config = dict(
    n_layer=16,
    d_model=64,
    n_head=2,
    n_kv_head=2,
    head_dim=32,
    d_mlp=128,
    vocab_size=2466,
    activation='quick_gelu',
    norm='rmsnorm',
    norm_place='pre',
    norm_eps=1e-05,
    positions='rope',
    rope_base=10000.0,
    rope_fraction=1.0,
    qk_norm=True,
    attn_scale=0.308,
    bias='qkv',
    tie_embeddings=False,
    parallel_block=False,
    extras=['capped logits'],
    init='normal',
    init_std_qkv=0.0812,
    init_std_o=0.0,
    init_std_up=0.0812,
    init_std_down=0.0,
    optimizer='muon_variant',
    lr=0.0148,
    lr_mult_down=2.0,
    beta1=0.93,
    lr_head=0.00897,
    warmup_steps=0,
    schedule='wsd',
    decay_fraction=0.766,
    decay_shape='linear',
    final_lr_fraction=0.05,
    batch_tokens=16384,
    seq_len=128,
    doc_mask=True,
    train_tokens=104700000,
    steps=6391,
    dataset='wikipedia_en',
)
Each number is 500 + 50 x the weight over its row's rms, rounded and kept within 0 to 999. Layers, rows and columns count from 0. Numbers have three digits each. The size before them is the row's rms in percent of the matrix's.

# v: layer 12 attention value, 64x64, rms 0.356, rows 36-63, columns 0-63
# o: layer 12 attention output (transposed), 64x64, rms 0.297, rows 36-63, columns 0-63
# up: layer 12 MLP up, 128x64, rms 0.354, rows 0-71, columns 0-63
# down: layer 12 MLP down (transposed), 128x64, rms 0.559, rows 0-71, columns 0-63
v36 095:449452482491432486511495457453451502546508509392476536505517550527604461488412451498394490435480511467502541463426414467491495498457418516428500484404511459403508506515486543463587532379518427
o36 091:432478422448558497509477427481479593525460562479481413456529393508516471433481476435450464508484461503527507528448476489543619500451434538508408459576443475541482585496500491557417472459454594
v37 092:408431486445440415411567498522495477578548537597597506486519534553434496433480566547477517495458483517535480470484587486482472579449513427503496431433567589558452477459502476471437557494449517
o37 096:498567438431461522504516487448413386507466474517507609518529531467425382505455449534471562468495493536534570502578515441536444578522492483504381445467463477464434524538429550456508573472506521
v38 094:512524470544535570393481445503455425475452589554504449514426550489463566496543469548524413480400499501567491472589600536476506467417383557508496511529501433467477459483536476438480472514580473
o38 094:460458404578485489474474414600501464474415514532422552492402443455514564573565438493520442522502505523486525527557584405547475546529571533539533490506516586568445490430477437441500496524541508
v39 106:473487492520469397457535532493551447505537448536444473484456472462542429486491463375532481473521486530463421381549517497532578453543473394488483466573566441542561543435448560444489475527603471
o39 107:552406480516449500488518588552562492461503566414486473512528429534466550564396495541544382541493560538491497551412533576534495560532497557565456572455488487408472513518538472413522552480540533
v40 091:484406493480528550565535485528453392520519528517462492612454427520534506432541533508483516605486461528449487448489488430445452514560460564612518507474553487508499535425553529577594446575486566
o40 096:483600491539516362533489480561523482574554515418543581516467603525519519420489568505437492507466566475523467513463527457565410453500403549518527534483496503554469518476488553415402488554458500
v41 106:517343486533525399503545440528409537484513480459496454455521531453558496579519522504548541496585469464521438549530511502601485493560489537450569561572460525479573494468522593453484538578561541
o41 119:551520495517459500546485601531529526503527550502594534481461534470524474529485539477511442530588569486485558586457447507450536361433547458592539561534499545536513583450469478521545617477541579
v42 089:561500516474528469421523484396495537518540474500493519546414420575515491437509451540493531495539507543442529529594598466523542468497455500513600613442459522421504595507546605469466471433549484
o42 095:440550454525497498549494552500554555459515520463512486429422513520486473502446568449528452473548424420584429568586479434521583580523514541473540538460586379521421475440524497478537539539541569
v43 095:494559521462497480526452523490546472591546431496558518529519456524489474463608556474449556498460474511406523462665539490538420590482537514495412486547510565413588451440481510506482442481465515
o43 095:494493546576478490469492498489508476426553542466479584447508599632414485531441461460431569509469533502572453533516528495382481534609449548475558486542473489441410488554439475522477480490563535
v44 096:454538468591441528482520473476447502442503562403498473463451389495496562541606429498447570387430457509489490491527574513491539496441511526476503460511421521548599459595534427472538487512475536
o44 099:461421504488531549484542456483519440516493509463487467464467572545481522530512598509517442645488551588461511458658519443486540497552494533495537462541519539554491585494494452580578424493526423
v45 101:535496547415490437466478528536561516561419504406592439582483498513522493494511374480486483502433459575559559458498476443514461453580577517474532483539472492515461581479590527463560438452525417
o45 109:491545470505435487455496502463461553460577479513562456546438478555516510467439521536473411466512521457577508494548447587479471549490458633601508333543522538531482529486544432464450445550486511
v46 105:504546523529435423467540352584469511464497519533545455544496480494430521600531544439467465564531549579475449558427466515474524483473505536476504546379407481593525506480569507492530541455443527
o46 107:431542448455480484451519424388444469495436421457538451539429618491521490469475512506466533496580509442491547449508515476545508490524513557545586561435513520488545535500428526529609430521388547
v47 098:553515559547512528503494458429515464491558468478589544583499482452524494505535484596601514503517523498506415535505524542525508508551566512505525589529483472461554500440365461537569587430362517
o47 101:449452565527554501384462501512537507487509457524492574443489514551432493482565568435516551483635438495505462414436442445456447412493490504456503518537583454481454486521562527397566439490538521
v48 103:494516458516578461389510562560564500591459460512428525492526487477536601562481536503442548465554403448462557501524460546487626460516498536506435491455492467499525502514514594560566545520395466
o48 108:509539488469439532486543566450456489383508566468530544448540453416476566416500478442568474480498614498485467443504426445515600497595439484449531537466443522541534558540576568544498468555483478
v49 092:431536477552490585517449594511467514500469513466525441497549502462441472534450405451474421462441488561551530432512543466521549553495537571429490556484601516458517538451499518504360552407464432
o49 096:508487408550467519414515447531451480539488500596493415533473420487467539552446468447471497540403445427469496513495412488521442434519558570419451456514438499463506476547513382497463421543568529
v50 094:497546469450481427525432476443520531513559546484513510502430538421515493348547491540491520510479443407433408465502423459549592432506602520470526489471545453609528518526530573439509487515508479
o50 093:448510523496453514558522505553555552489427513403522491493496425577488536515435527471541544550520518524553521370567508564530519467532421484564527458398570475492519589508508614514457598513557544
v51 087:469432552543590509480477495506493513437404390622461473528489514559514474473504473553493565517475437575480502506491439405555624525563511527482472503419426573451464438546526483453446494474476536
o51 082:542614486469396472465569512531345541470534404455521560499466449554565579470490464387514457532427466498437504515562501470488505505411491492475500506491454444424487504514452542505546502469496436
v52 103:539492522521550518496548477556532465479620476462481478415533444469461445421586591468489517378471392529496506520523546514401458497559461511438489516469571474512486493551581447563563502431555470
o52 101:438445497599543406561513512445482468499503510426423593498545533442511506577490568468543449563517546484484494487535571567479458560520533563448389495518459519500512552531493573627486450574476532
v53 090:515622468510533418509551390488524447519507452554487519458450521511369455527516542522506518489499442515503534536456538552577488529425499466494502468460450499376444567586507588413498553545470462
o53 088:438552491531453609527572482388464398506425546520515524436498517391500487544519377423444473527539443511497468518556519573476542561533504459505499581462602450528462498539460511488504545457490511
v54 090:531459468478545524583600474483443511526573511437474406443563436507508499550444451633533490503586451482449429484542489384514500472478468488482389408446497446554461517496462508504472545475463516
o54 090:446465535446521516568613483505428543549471592501539522509458464504524417460427582460481489577515543535496456451458480377522429489481462416486467477558425503575558459543574528480549553446537539
v55 103:488599439447479593432527428382478558521610563507513492585482531407470533560472523467471526450452537513573543475459536415478572482504444478502521480467552482467422526462493431550505458491430512
o55 106:472474417468624565451524504493532522567498491456461491532503493467396542504529450488394457411444441420395521419520529449517454516547530557499508467430504496600456490563559518540503459460484565
v56 094:516559481551457406547456584446519588479492469525537532492505463466518520596558549479463399481526455644593512524463521452479510531487589529619506471498523487478558519476526488458538524471396530
o56 098:480586471458502544373471425458461389503633474434553442483538443471447510495500524452462494524522523443582533432478487531447467428522570546509585477462488492479536413503525538533544414487488492
v57 097:522543545523454431493545495564496594392430527503479554557585536459506533466532506531455543541571499511530472431569536540495401399484577483494546360501466540492502448451555496543555469490480430
o57 099:543538617481606557502490531473526364487491401513488446398468549545514512468493445574512495425513557465557551510579521492525516499537441481579544490587442587443517500488532526487537517545482548
v58 098:495461549565446478544513488496498479476535490424429493556507538513457522488474497454537445564487378476464455522554527551495533454422553497570531479449480461386510407488564395432444530595473398
o58 101:525516574547489592471484536508403487534429484380466392472545511502467551540536514495576551509575511567520559476553497515457444543547509459442553517618527504559473469437399476486445514574480513
v59 086:475495522454525549474401500574499454576497493436570468603407466454495495514522470494461549463477455610463472499448469585466461568496505420519595455433589497517606458545532473451481551515451514
o59 088:493491479531494531416443482549417466528566562389522568546459539541493532438486519531541599570509534525501514429578493551525560483527493603511461427503580465501450579580522386494450496528459500
v60 095:488491520468561455470554495475493453463506594493504601535466538564486518525496588556398531455449474564541493474547476434569565537491538503441474563395566491485468550452374411474561446466525479
o60 102:490493406444444479458508542434532473526480546503509545467490454593494519449633458403522508566398459524549531492473546449482448539559452474538439476535557445505348484498501550471547483498428501
v61 085:606453521403470432517516519548528518497534486545552446557542497520430513537537532383485556520561523497563464597503465468438486438424519544551501446471548578544454416515513532492443438383464508
o61 087:462590522441570482548523506402408510446563492489471528525482509614468477485456437551493593411550551451459572484554555550467510496499584512484581414462470500476565439477490564448497538550459533
v62 088:471485497549441491473505480491444490573610503459446516462533472482545583482571406490592570486456486512543458535498452539555462492503507557522470521440433540646480549459500515561401471468460387
o62 088:436569530478430470513608517592503498500404491517463447418537575563496446439532597605501508496516578533495530508481441477535479491517454579428545440489522472568556532521557484511605506503557529
v63 090:495568479561428538500562518499512477551426506442505471445552444567456485496521420602531566472446449503420507582427494541443499491514520494540561448468651441519506476486435517557516401510452545
o63 089:410458532457567497516501461583500520534561542469498497487493537447440501466529558549486555600532490521495427503541390541580453558518432502486515414480431498452547547471535540471555532610459375
up0 099:497509435520462502542465557470485552554511571528541437666570548535572457395576532399532588438542459505454503478518480580518431425482557536492495497493525430500516553548487512488521446543504487
down0 108:436518597484508549373515487545609467515523514586491584413427506530473530576456539490464486537556493475545438514465468476514522572552577484455532575572409506451539412493551503502532490494552523
up1 110:387532550515475538403621460504534537423452583520469488492560499513547507498537626436512498439566513500486551518531496494524409555553538516520517514384483533400500511525478489473519426474430534
down1 111:564394479470500521415395520541521396486497527467455420519490564443547510595529493538520467497514434417488506462544553422548437482515454541485571471546559412518475553529562443585485468545539489
up2 100:510497400551587541505410575464473519522548469467477482539483417538518544458443478444554637476504536474458529409558543436533574456541450514518482466499491590499436514481454485536497466571541390
down2 107:427453497471524497502540576432473444544513436512422438524473430518507365492465441508552430567496418484473492448508416417525536520480525517482624543525605497558418493495508482558512433471510518
up3 102:444551522420490504481481457617569512441534474550497437586508464469532413486477528384562512517441483546582567391580436450487412506525493469486476514478472484512453488510434432510507504470574567
down3 096:484427496576481461478541490499519540503497556599394580488484581475511565478575463463488519489574452422500501446476469464527482448457437496506494459500371610543453437512509474500558395513488418
up4 101:561421439475546528429481461473463534519421496466459582547478473572468500526500484473496594518525465609605513510505465492480494515504517498429471554536551619472533446507457497403489562383586525
down4 090:544524491594442459443554542541484471519419491560521399493527490499458574449512506406556464493476471452390477513577490535495458496448513526481487434480563507395629557391497535551481481503535489
up5 103:512432478427448580519457425396406515438386534516515512519572505452552441486595492499503514546489480488541428527434456505534427543547432518526601514567412514471514440520514498506456582513515483
down5 106:457512499567601526444378468530497440462569502462520456615472414599553517457557475526571512495509530472496537487508551436526479401467522460519522388436521479466430474444561482448503441481507493
up6 108:501464529448487509414504588432524555485504556483553474456476546534463532486515551420435458499529552390493442529507566531484542487528537502436460567352423573469561518449429552523583499474434511
down6 110:560546446541511456594496488540507566505550431544522512544512553565510533538485485502476343526505572458449489595537420532524577469534642526482422541502556594492472506520489485481507464537500450
up7 101:406501491473511478498395536438509502464500469462530473595496392455473589490455614469481566489530505479464511532471542553499549427565560465492421454505505485494450528504368557562528516393485479
down7 109:486507407573454409490499493520487490542497462478503585479481614524528520536570456461452522469519466465514490553424570425483584499555410486550607531509550481573505464543590452486451463588490576
up8 101:467433493632536500486437556543418453501466531412522488496496531514452505448612523414475559587596615471486409579521566516604502458457488462511540488512476502522500498488512542508458473502505540
down8 098:472442559445488508501529448503538472542456543542409574445589482492580544498486552576570450429459405544537538504457368441514480509519547498512399488447484488553518544591486467463550446433518483
up9 098:527424507549452380585490465483436507531471490369433435476548569481479428434536517487530472566553499487525576399501534434491446518547487469455516527484460511416568491504543594577476528507523473
down9 099:555438534444474455582483520483553498439456520579574552571462485606511428450494466509425537524438506512462447562558511494517517483490537416444473604518484456487468380515533476489609509594502488
up10 092:475399476600524546523511473552485448461555499396467530510514570462517561425493534420560533616457449456521502411547476540517555507466449497436498495534598552454515446496493538446406474430537504
down10 097:459556570470512474472495498524454562423609482467434507524455524542491410555478433488495502476472473547398532391428515581604513499468486464491520585576569440557462475482398549477466518470490499
up11 097:576450499513518494473524465469443517530614496425489502484443512517506533509488528461571480579498490592562518478485580545639490566566521522461587409437554560565600484551505465541444516464460482
down11 094:458484562496490438535468562534549520462531537561533459484458486456462473559449483529510498442513447379518481534475474493511486585456530522565450487560455539427453554635416580447459435485541379
up12 105:617586441520422452491446549559470548523550578480548509582528501481583477492472479511525458583556542441480496491487406465566492440621463565548543487525554488533536505478526492606505555443485511
down12 103:483504510416518442408537449599480595554489491497612455536512412522505525389494439418521493534548505500464515494422428548522499528524584508455499617491443530457543451505507544481496448523515581
up13 110:412581483525460546483503517486547486509530542423450495581386402541452449454541530503496498428470477562510434512424513380438537599531552483513565481489476471465553415484442523528564484544513444
down13 119:529508506448514561545393454589468486379567526507585426566513490460636429510543489508515546509517467557520452469445491457564508535454559515514472428476503510569503513405559534485526491527474595
up14 095:463519497513518484447419459457488528446474533578480538543642402557497428555507537478540444527485499521520471492467497430415504547497477551449507505541476482422454417501537445526636528393519442
down14 095:577555399484489427499444388531354442477480500482519628519472482489604538426475528581515490501457446492487512488490482518488500543460398465538530503482558544541525578445538481482442495457507480
up15 094:443495499561570493434463530550545427499511555412432372560497516444475552461529487458525534533499395509482546513526483482594462513459510600541503459453438580464453553442524543457402518441514539
down15 085:510565493435461562430480505554441455436528502510583545527464563432465407489486514471590454517546438530589476503620422484457456482528543505463454508513528433488507533566528410569543498485520390
up16 096:478507450521497490424526540441630494507457537489457523464602496533457524473551477432451568546430481476583598507585553504512419491509494465526569447369471517503517468533471420439431539526498459
down16 104:456502502561561456485520539582550513490476505510532504463516547514503532539397530539492437458533511449535543477413426453558641566569437595512479617501420493483527454522395453547499503532476523
up17 100:484498447541583521496462530354453548437463432530504500490521515562500533442523486485526472551597519438468378479503377488489498517571531557560520553438570520468567596508555502524520514522565487
down17 100:555407432548558507548511589479571555591494408426482480498474529516516548499509501441522506397467440487409441466531528475446430565569467479485550501557515459537461470537516424526623519503548470
up18 100:463493428449505520553489504484510537461589536457535493516493621476556524464462481443472503478619523534522495523555463530538491539446540536513454565519417595492629559435548563427504565442576540
down18 091:469480390550437532507489464517490469589530489478442572521468460520522425619552483407507451555571397568451539567491445476530511575449434544459491458568485499533512456423523478572431502510527499
up19 095:469530501500411519489451649472583460527567472503489432476524500451513510546510509500543433507446613510452518522561541491448475452523529461531528575401559424527534488581493534464463455623463458
down19 089:542429462569514453467521446523478502558515546543566556512513475666453505450560486423518495458569456495556535506470478424545583520489532529484604511513457542376529474453528532430495495444484426
up20 088:532580528532440507517491620492537579455414492498524564521505582561421479461481505449477403545520498461505590433491454512517597517467465559599551511414518555572546498510514528441478531443496438
down20 082:522486504568508501555476541608461466481565506458467488522465466512577560539566482442464494475539500681475490499511549505482461487530446504457477419482473454575550476455475518569472451515356585
up21 103:460389437455511460529465488477570386557518516572546465432499572488469581510487444505529522572529595469506435414574532453470593450498524534519478529489436476452475424540517579490471555437474464
down21 112:470544453545431502524524576465439476439541523470459663495481413406475511560498497393454496490434554573435470598508538531506477456571534502507453501534559477436465549552526495531479543436466496
up22 099:468511429552532561471551552433444547528486420474582540504475427417477537453532550467576562480491571527537527499419527544479537494484482572570478461396479484481566499466567573553539595495568424
down22 095:487529548480477444453500489533535496502498488570524480449568531573423522437542458467499604553536532506481522509409432550504425486496582536464560560471560594490465480490541359454471472395569553
up23 105:588459541466470450370511490540529498514526559468485418496544471443523488495488527564551553516519511521578476468521621456523555458565506489537530501548371420536595460455591570526495534447476492
down23 101:546431441355607565536471469463456504546571570532426543465512531516515510444465507536450488451449532523561454466521493567557497596612552510453501522463497465535545513554508545551460490422483438
up24 111:549521444498541542577514565579414521457455434453482513537535586520447513485491519515592442502515562502542442528586453410583597434491577458502464472561434550503540435549519459517420529535481467
down24 120:555530493461488443510505479461494512462581445456471447434524520489582554460419464474550547548458557523517576520548539533432493437434533592507520530458575579509361539418466562475499536410442498
up25 113:497479475520503462517428581539542525524540469514635478509459513455475494551502513531577610494475468623535463533539404577548491539490573611549485496554581473523434492535454547513521445472558449
down25 110:487442422505571467497444451525506502545440554505399596454490426466499541606492426532471441503476562488406433507440534442575536472551492428505505529468521479534536518554552514449378467435467518
up26 099:492513563521504511515601464588552512469468567460549427574530530464568511547479503551547456524525509619551440459550551520417410499475453436519517591485458562471541572533465464456551517406540546
down26 103:481509412541570465454565484454438491529517537432536643531523548479571558578496523610484492469518558501494472518429526560515458547438419604448543536584493472495442484521479476414496470533534469
up27 091:565554434639524436529504489497418543550499506464534423493569426529537474484469474513555519491482489386484486457511476456503423556549613444519586533462450483515539512556480475547481576542582436
down27 099:474578483476449491522588493416463498476481495516510562357486404414544428534544512465520502528446495518459556512544428539504578502523487386520435566477508602493509492522569506471408524537468442
up28 100:477562477574445468535425430540480502552536498516473446548609509570475548581595506445478568459541619558492492583535507445521501496449474526480457538504475444468516449526504527516473517531532341
down28 100:608464609601531483514382530452454444528488413499503391550491478566552515413475492538516467531514532503441501487507477498573610575471457543542577522524394503490493498497470485510529524448509496
up29 093:534418456613516477435464563444525488523489523477517482405492512489529493510519500508499517560445513427549461430426542541535546554538460470495570566488372395477489511573458373516476524440562492
down29 108:471569490406556538544468527482488501532574512524482550360522508418419410430544498506493540418462519512504574521486442594496516539534522572507500479503378516554561576485484500527574483513575514
up30 104:527488429456513446591481564503423447497519478434525446533466464527469497535514640520478503515465500589584501568426524492544589482541518460531482497538482438473479421494501465515486380410507611
down30 107:520460531444431480441460453450510538443538497560493581561486458438490549489465626467516489506579527441450458497485501486433469505505496358415456475457518497466520540490541518537415501601388455
up31 103:535478483477573511480519569447566449467574641535538466572531523509527538553476488459467554529548545601421512493480379444452549456490508535462517546457507494496548446525445575529438543450448589
down31 096:531583544471609594513556516474466531505446473498487553521476500436550511505511458509575486412407504440443482621525507427411509504537525489541485547529442481519478469416503584513597494564541424
up32 104:445518446537468494426597554511414550551564590519525477501514415474426474543541553481515549519583514478471557562548503501664428533499478468449419512476518548464556524478552538482512508521587509
down32 111:469591541545519533442509619518501472461552525527449528539485476533556587419431596518420532499532522511512475491516541509402474501572494444585418415505502383489531493415493506471437451488529469
up33 097:481507459529489530477487506541586515554512512389412540411477601535434576511522557409514495482541442519346497464510526525567493511564495404467456530496564590494540440488483519462469519534541531
down33 094:489611542528589563482532513448441367480565612494504562512534442512519467504479406599455470568548537506479492474418510470471490515457523510594526539487441570511509521503508515499414503426562494
up34 109:495546509448450552571420529516506471548520442399401477493622529501489577524542585438547509472477503517478418506445434517491575548541447418518423536495471511557534540400496426545470484518514448
down34 114:481432492479448513474599593508595513465499461527454454448615497532421447459549380534413518450527448556474510552507476541505507584516422551487509478524501500536462476621480584461513509533514532
up35 098:384637502512499424474453586589535453529506464486530464490559441452466422536427448454522468538496455395578548486465434469493500466522573535536512550473476469465544499564447538541525538426489536
down35 084:439562476489401619481445461523511479496467496500404467424531620594408476540525502545499563480390568546500476476489467524549511440496440548491523476482565543515516516398513520510471537577486466
up36 098:543477477505477451447548454427537490426521511526571440446541526502566523505451489505476583467517534476548397431451535551585466455552584466546496456501548449498535520588507531338539498524519410
down36 105:500526376522468556517468559534458634601458495525519568501508478510518549506525445491451446564473512476457559494465449467421446448428452504428540449583474553424511449529486398533514513428460514
up37 096:622484487586517540440600582500474454539503463526552496574535644535446482499580504472463590484541466533505473483463515442542555447584510543431496501443457481477547448505505462524419480540560530
down37 096:480422423453491431500546489475501598409493476534438512472495450384561557481504392432568468457518524512531551518422447475436443457469535510574525446488456423432516536480470595517537473446507533
up38 106:479514459552441607599418634524525457552443481554460479521468545574438563535526572439455526519531394595468516547527470537462438439465533531514517523485484465532559499471580524454470492461498533
down38 104:658395437481502498533488449497553501539536495465489452503516499523418487538529360482594481572416448489518450570553528488544496492519500503525495517456527565412423501520543559427492475559534525
up39 099:531560523583481491545524534525518528500454523524459541478391476535444542439453437488551523455486473500432472514485522525490426440470419429470549530383375560417440443528484584534484512483508397
down39 100:471511516539538484501520502454557465521469473505440486458527542483519519614483533439439584565579561503506546412450543434507443430500561495525562503433410445479410483512485418513562507632578518
up40 104:534506509560494525381503507500495618536490484435492447583541505550525470441543530476577610431469439528442518543540542432454590515465505503513543512478399503486568491449489565569536558558459428
down40 104:622475477530476529527469518482508491489493478469519550435494509457545560521452517492451446474532468596448468530562472588508453466480531530605516340471475518516539520505543522451494486677456520
up41 108:453593451444498564509470515440499480382525490504498493580512504557441526509376502461430510496448536543533415433431511495605485462456505543509493398457448417442429502552502429545527481516541494
down41 106:592552465593518595558514453499511469479500578521580469566474479540478447544520399465491444473509597551499432548460563459443489575538557485478532437486528465499495474465515494479590523616564441
up42 101:546521441491470546517432513536526530438465545530498456575457483434481439546409483518457518499479569519472408393509554507527478575559462566437412507526443546582468366482454514542459447431476511
down42 096:526524576524612451400492557431577402480496466476538571474495557495556572477464521464543503518532439446544414488505530486434559505434557414548528446539517448479454579478425450484487500506584522
up43 110:557509490497537451484521496591527552491478438491604468512502439484555502457547515516655566519445521564481457442538517435610535568451431521483520493488520504565493465536556561569609446486466553
down43 117:537551479447359561534500530494467409491485456539501568476577484406513466558468393499499427424494443561535544456503541566473449590448550487516388499495522554490483513532506503426508574497518462
up44 097:479518548517552453495492570485513481543592508533493521495591543556512485493501579487610525507532501448456468454617571466518477544536451399531441390567475528530494572436521576514554418458564466
down44 092:509448379517503492535466472486535471553468502576592573410535466537516442488524420422507395495419506586550512491445546465499481501449502550525485467525516506473459575608559564455419499537446455
up45 101:556564517468485511495456484418472471620476523453452459486466416525522483458567531471514431458575571493533397545552511462409500536512531528546540476401480437422435514573479484479568509539573414
down45 089:524485576600483480465509446452502499509545489453516476503606483566457488447413493548474342542556514460485417432461591555490508441487475510611556517480481456468522518484562514516502431491406478
up46 091:546485476550469483532535483463484544599511494549533396473449577517510519428505525493441552522445561473507440513504467406465506583549507549485539461470536440431470410423370400411483469520499529
down46 091:479508638550511449395505522412450422541448526510490538557504531494453568511473621466461495453513481392532559451493500525550512441421520531480549500521486468585528530498596560562475495557529531
up47 091:410500451489559444538475647513532416449505535512480541481534462455406466516532521405570460510505480493472455500561436591516493422480542509535512528476475451461424523451552415574574482520581496
down47 085:518492508510437482475519421368540533486418564474553553478540566500480458433542582553436596455479594485539583480475566565476499512505462433529510462531518503510515500379581493437478569511465524
up48 096:519533468545548577472531526410522538553538498419465467517534553428525475467443547419555446584541418555512537517426539459420418502520540507508535532466491579404434561406423540541509515544497519
down48 092:502484527425567406462574515539478425577474475518493444492583487430433543447485452487451470590423474476561567449449447471517409520466439449429470428415485501534438522551487458437546482512478554
up49 099:508468452547473581424434501512501460540416509476506458498548478422499470490471476462547558545417424426662422473533491580453454443467551478390544532513526448505575532533465493480560474485476512
down49 107:575474492434474530509525565407560473435473427566473582548511504493556512563543436530524396527511518376472548548601559504559547551491513598501508489500499491488539494527408535520443526518559574
up50 102:432498485600463551467527481519481510475409528542538489461510453512563569494526552539519536466412535540465506519601507486476448483566510559385545593529445517486483538394406526484474626483534459
down50 101:602574468446493535513502612418617499462498469461384460488529467517501398544514505488514540487597462530422501454445494573580450549506560440433492522431509536489500497485491524526454491472426459
up51 108:553437419495479446474493436395550453550533468508510554457456502580539518530490558516546510491483583599503465498524471434490404455502547495584436484497501498447512409546419451572431525428572436
down51 105:521572569549583494503542544504558500427499490595436505564438530509521474503489526470535503438504431504504497454526466575403461458481496564436396480422554465530531501388466577514513573494604453
up52 107:570528463519538610509489564553468586511569450560505471503538561506373501483474554490507566468522483476530479511564523467529519551447588520573454439404567550486574439542505596495441509529526569
down52 096:524479506572464514465577478453468408474512591517450515625440492523456510515505439582437515409494558480497528509422488563425582455537453513508440466482501488581471516405465521520508491589569421
up53 097:474549434606515499515432515579511500396439538501446545558463587519489453486487439458551567407548458465543511440416499535585443444507565486519459409483403533431521472481550507459540523508503468
down53 082:457492524461443525523547474461510532475519578423441460476510477553447507527561473359394422525512528585503590512526567513482516494530538551460604520603536475515505484529519434573444428550449519
up54 094:570487500506467577483483605538481561549514531393489495572464542497450555463398599552467526504407452488508498546474531532444557525546544413496456442551559451522563516464485541523559487605524439
down54 098:579543429518542529496445486537590498441454573593484541556449428489489485445506500464529457439532468493494569545477521432488421447544447579538526624455531502525442634452466461494535441505519497
up55 106:465531475527538508569434488467546459451480398417556511543555539539473510513531545522486508517547504503505582497528418532492425529572421397436539515518604484405522499515509379520454541392525522
down55 115:525474441492536552579411514535494519480539565574509527582511502436492570493507463534533480507593517552463600498548468528528524452464451583561421546539536525622514624530526553512465415486455505
up56 097:506523468650534579545440534516418454392517522440528488541507528561416525538404514500475482493525475562526523483396470514480567530469527501487428509402512500420542575406477534493455487461469502
down56 100:496481432382472510518543427602533503561589482450431432477483423545497470493460586529484573499541438564476486498514492413467553470547591501509573573521442434495540423469406490498490473500462505
up57 101:549496477476482551531480422527508548474516610504392526489528608526463510509553503592429485627520487445571433549498441481516441456506473501607459506407506458477559477526536500497486433465428443
down57 100:514454466571500497468445551466554540494493421509441498523534492522461416529551473540472496455492517481489461463502574555478458583460441519469694541492561552509543437565437517515403460436432545
up58 098:511593489583566529512510509399468522473511495335521513534520553446484536568473504524527561554534528561474504587464474442504452476485478516426599553562526458419548467459431435482521453522472442
down58 099:581418560545462505433449438555388521540521466617451475437472515442468526530515477440490528572494506489560515506509416535388529491475606520465492526510470547528528544486536529360491482509533525
up59 096:496495489577507532584476566439549551503468498536578544517491552446473481477456450479462468535506610383557500479614506547481399538467423455526471481497496463408515422531599495466545470450457452
down59 099:473583470504541505548506464542512511546504453318500531501536487476503543557626480458538481419511476551512470565564574459561526453580524469605503472413497520568549470556509486490465487512562532
up60 097:483581462455587512439584540453523509506405536513531492475494457445444514459466545431461522535516601524566535478555539425593519399436495534512507475524415479471529534485628574491465527433523473
down60 092:507505480538452530460586497516521482489489552532553507486541387472362470528367552510531489496511543485539611552430483452483470508601482502511462535454542588426528445504504500546532537574537415
up61 103:503554470468537563480441399528538557526469477455537502541417523541498464538591521487475529543388504613496575585545428555454486535539471575560536565438487585500517479548510424476561522434522483
down61 104:549483481441488499470474518510486500437476550556415484440559438472588541417418485485528417483471438506562511542436535406517448471430606476502479500530504449517483565569570457470498581480575606
up62 101:464462501440534486381427585521516525561422496413489440452414568507545503543516533478491547460537439551445393503478436496533471536573449505521498429554539389501514502513515511401428500447500476
down62 095:483578546588537559483463556442432509510505482521546385492462454510582527478532493454519460452571536461568619499551619496418540566452532488579479490524503420486458547485553512498498468406495510
up63 106:580414426460607538540557573515533535513559473442552370599528502389539550478461493485571507557435463492500472502464482508478494472494480514469505454465515624486492469446495438510411488455512495
down63 110:456465530639464543573486561420477537587430412463568526502483589429509501447556556423484534585490492501426479506479475452468595515489479550421505511445540514468495509554478512557490458481416529
up64 103:531561513533530465496465535554434554519463495441530437500423560456491550510549455613548477512524564548584424439618460451526467501412434403484501495505433547493499484540435422509554519444486566
down64 097:469587489455454583544536405494523495503494454495508464482482563539466473602461569554529599471462511546473497556509426500486558434523470514479487482578475664502443461498553474497466420528536401
up65 100:489464449557522486534450415517460531419534529502495413564444572574557486495429546528524490531586424371529562527454545507527507431576470477565437531501522450455565495566428489579511510438474518
down65 106:536542490564531478460559447555499496549531509432451550567486546433510418538511459531473537540486463453461539521479526388594408541616460496451526486456536513653472503540554501491580455529504459
up66 103:520489515461538545516416506505536588527530517405589479456431447486498499468410630522522475498456552439525603488541460505499559506465526488524520533471542485408510491456514521428430525349461530
down66 092:456520651502506495524499483477511458506522489491472380431438553496505618477489555603457469543496439480435474405497578457465530561502479522484505480568438493451399477471542581489540492560475469
up67 104:440507491427556550458511552534542468537568517428551516568467450459533557431468563564494586594541473546574527443489460497488457552493517500474472485431551585476480507521411454600537443396561479
down67 105:549547468550565510495492462454485520497436436518554495524515600514506592512571508492540609520438574501494479515581541433626461457545494524526533443519567467547437539437541418546511414547427509
up68 093:513479473550451469541582439482477567603457438417551463524516506419455486496506491429495439531514426561465486499478531534494533480607431469492518428449401548519520573514438455430602528533550432
down68 101:512423546494493469405547494460592508485445446504460463555468426515418525495540373585451533539493427498472399507449412565518534604543501457438570451487518506507436465478452539507490546451494494
up69 098:490472492540534520535480508659487463496447546554496460541538504581536531471507490527580433470420436529543481402497541462449439511469425580510415467435542561439568497472470423549571522454449500
down69 090:518436582422537497515552465506491515484458587577449494555541449501436422476559512465454443496486561428433513543537549493517601614527482418427450447460553593491456439553531467528540489457517536
up70 104:451521519406482502551443482609426472504494537478446386586452468498430431416534507433511556604526540459494405465480462486518429461545516514449528440479522532567477471532438536460502596526495496
down70 110:527500426435454533433529494546569484463574461538551548511422472424579490522496527455508488487573458502553517476525502449447503491473587561577416531594553407536428492561466497534557411402508488
up71 109:463440476502500500625533545524504444500475465494480505401454558555447487544520504441457530570499534429505475540600540493580562462507507519497489469379556515350459448448427497440494565477505496
down71 112:530440459576574527453416477501547551451545488511609565515438416527535518463555458552477501446521537515482528449427503565511525568503379408411506519557569546491505551484496520508518545568586521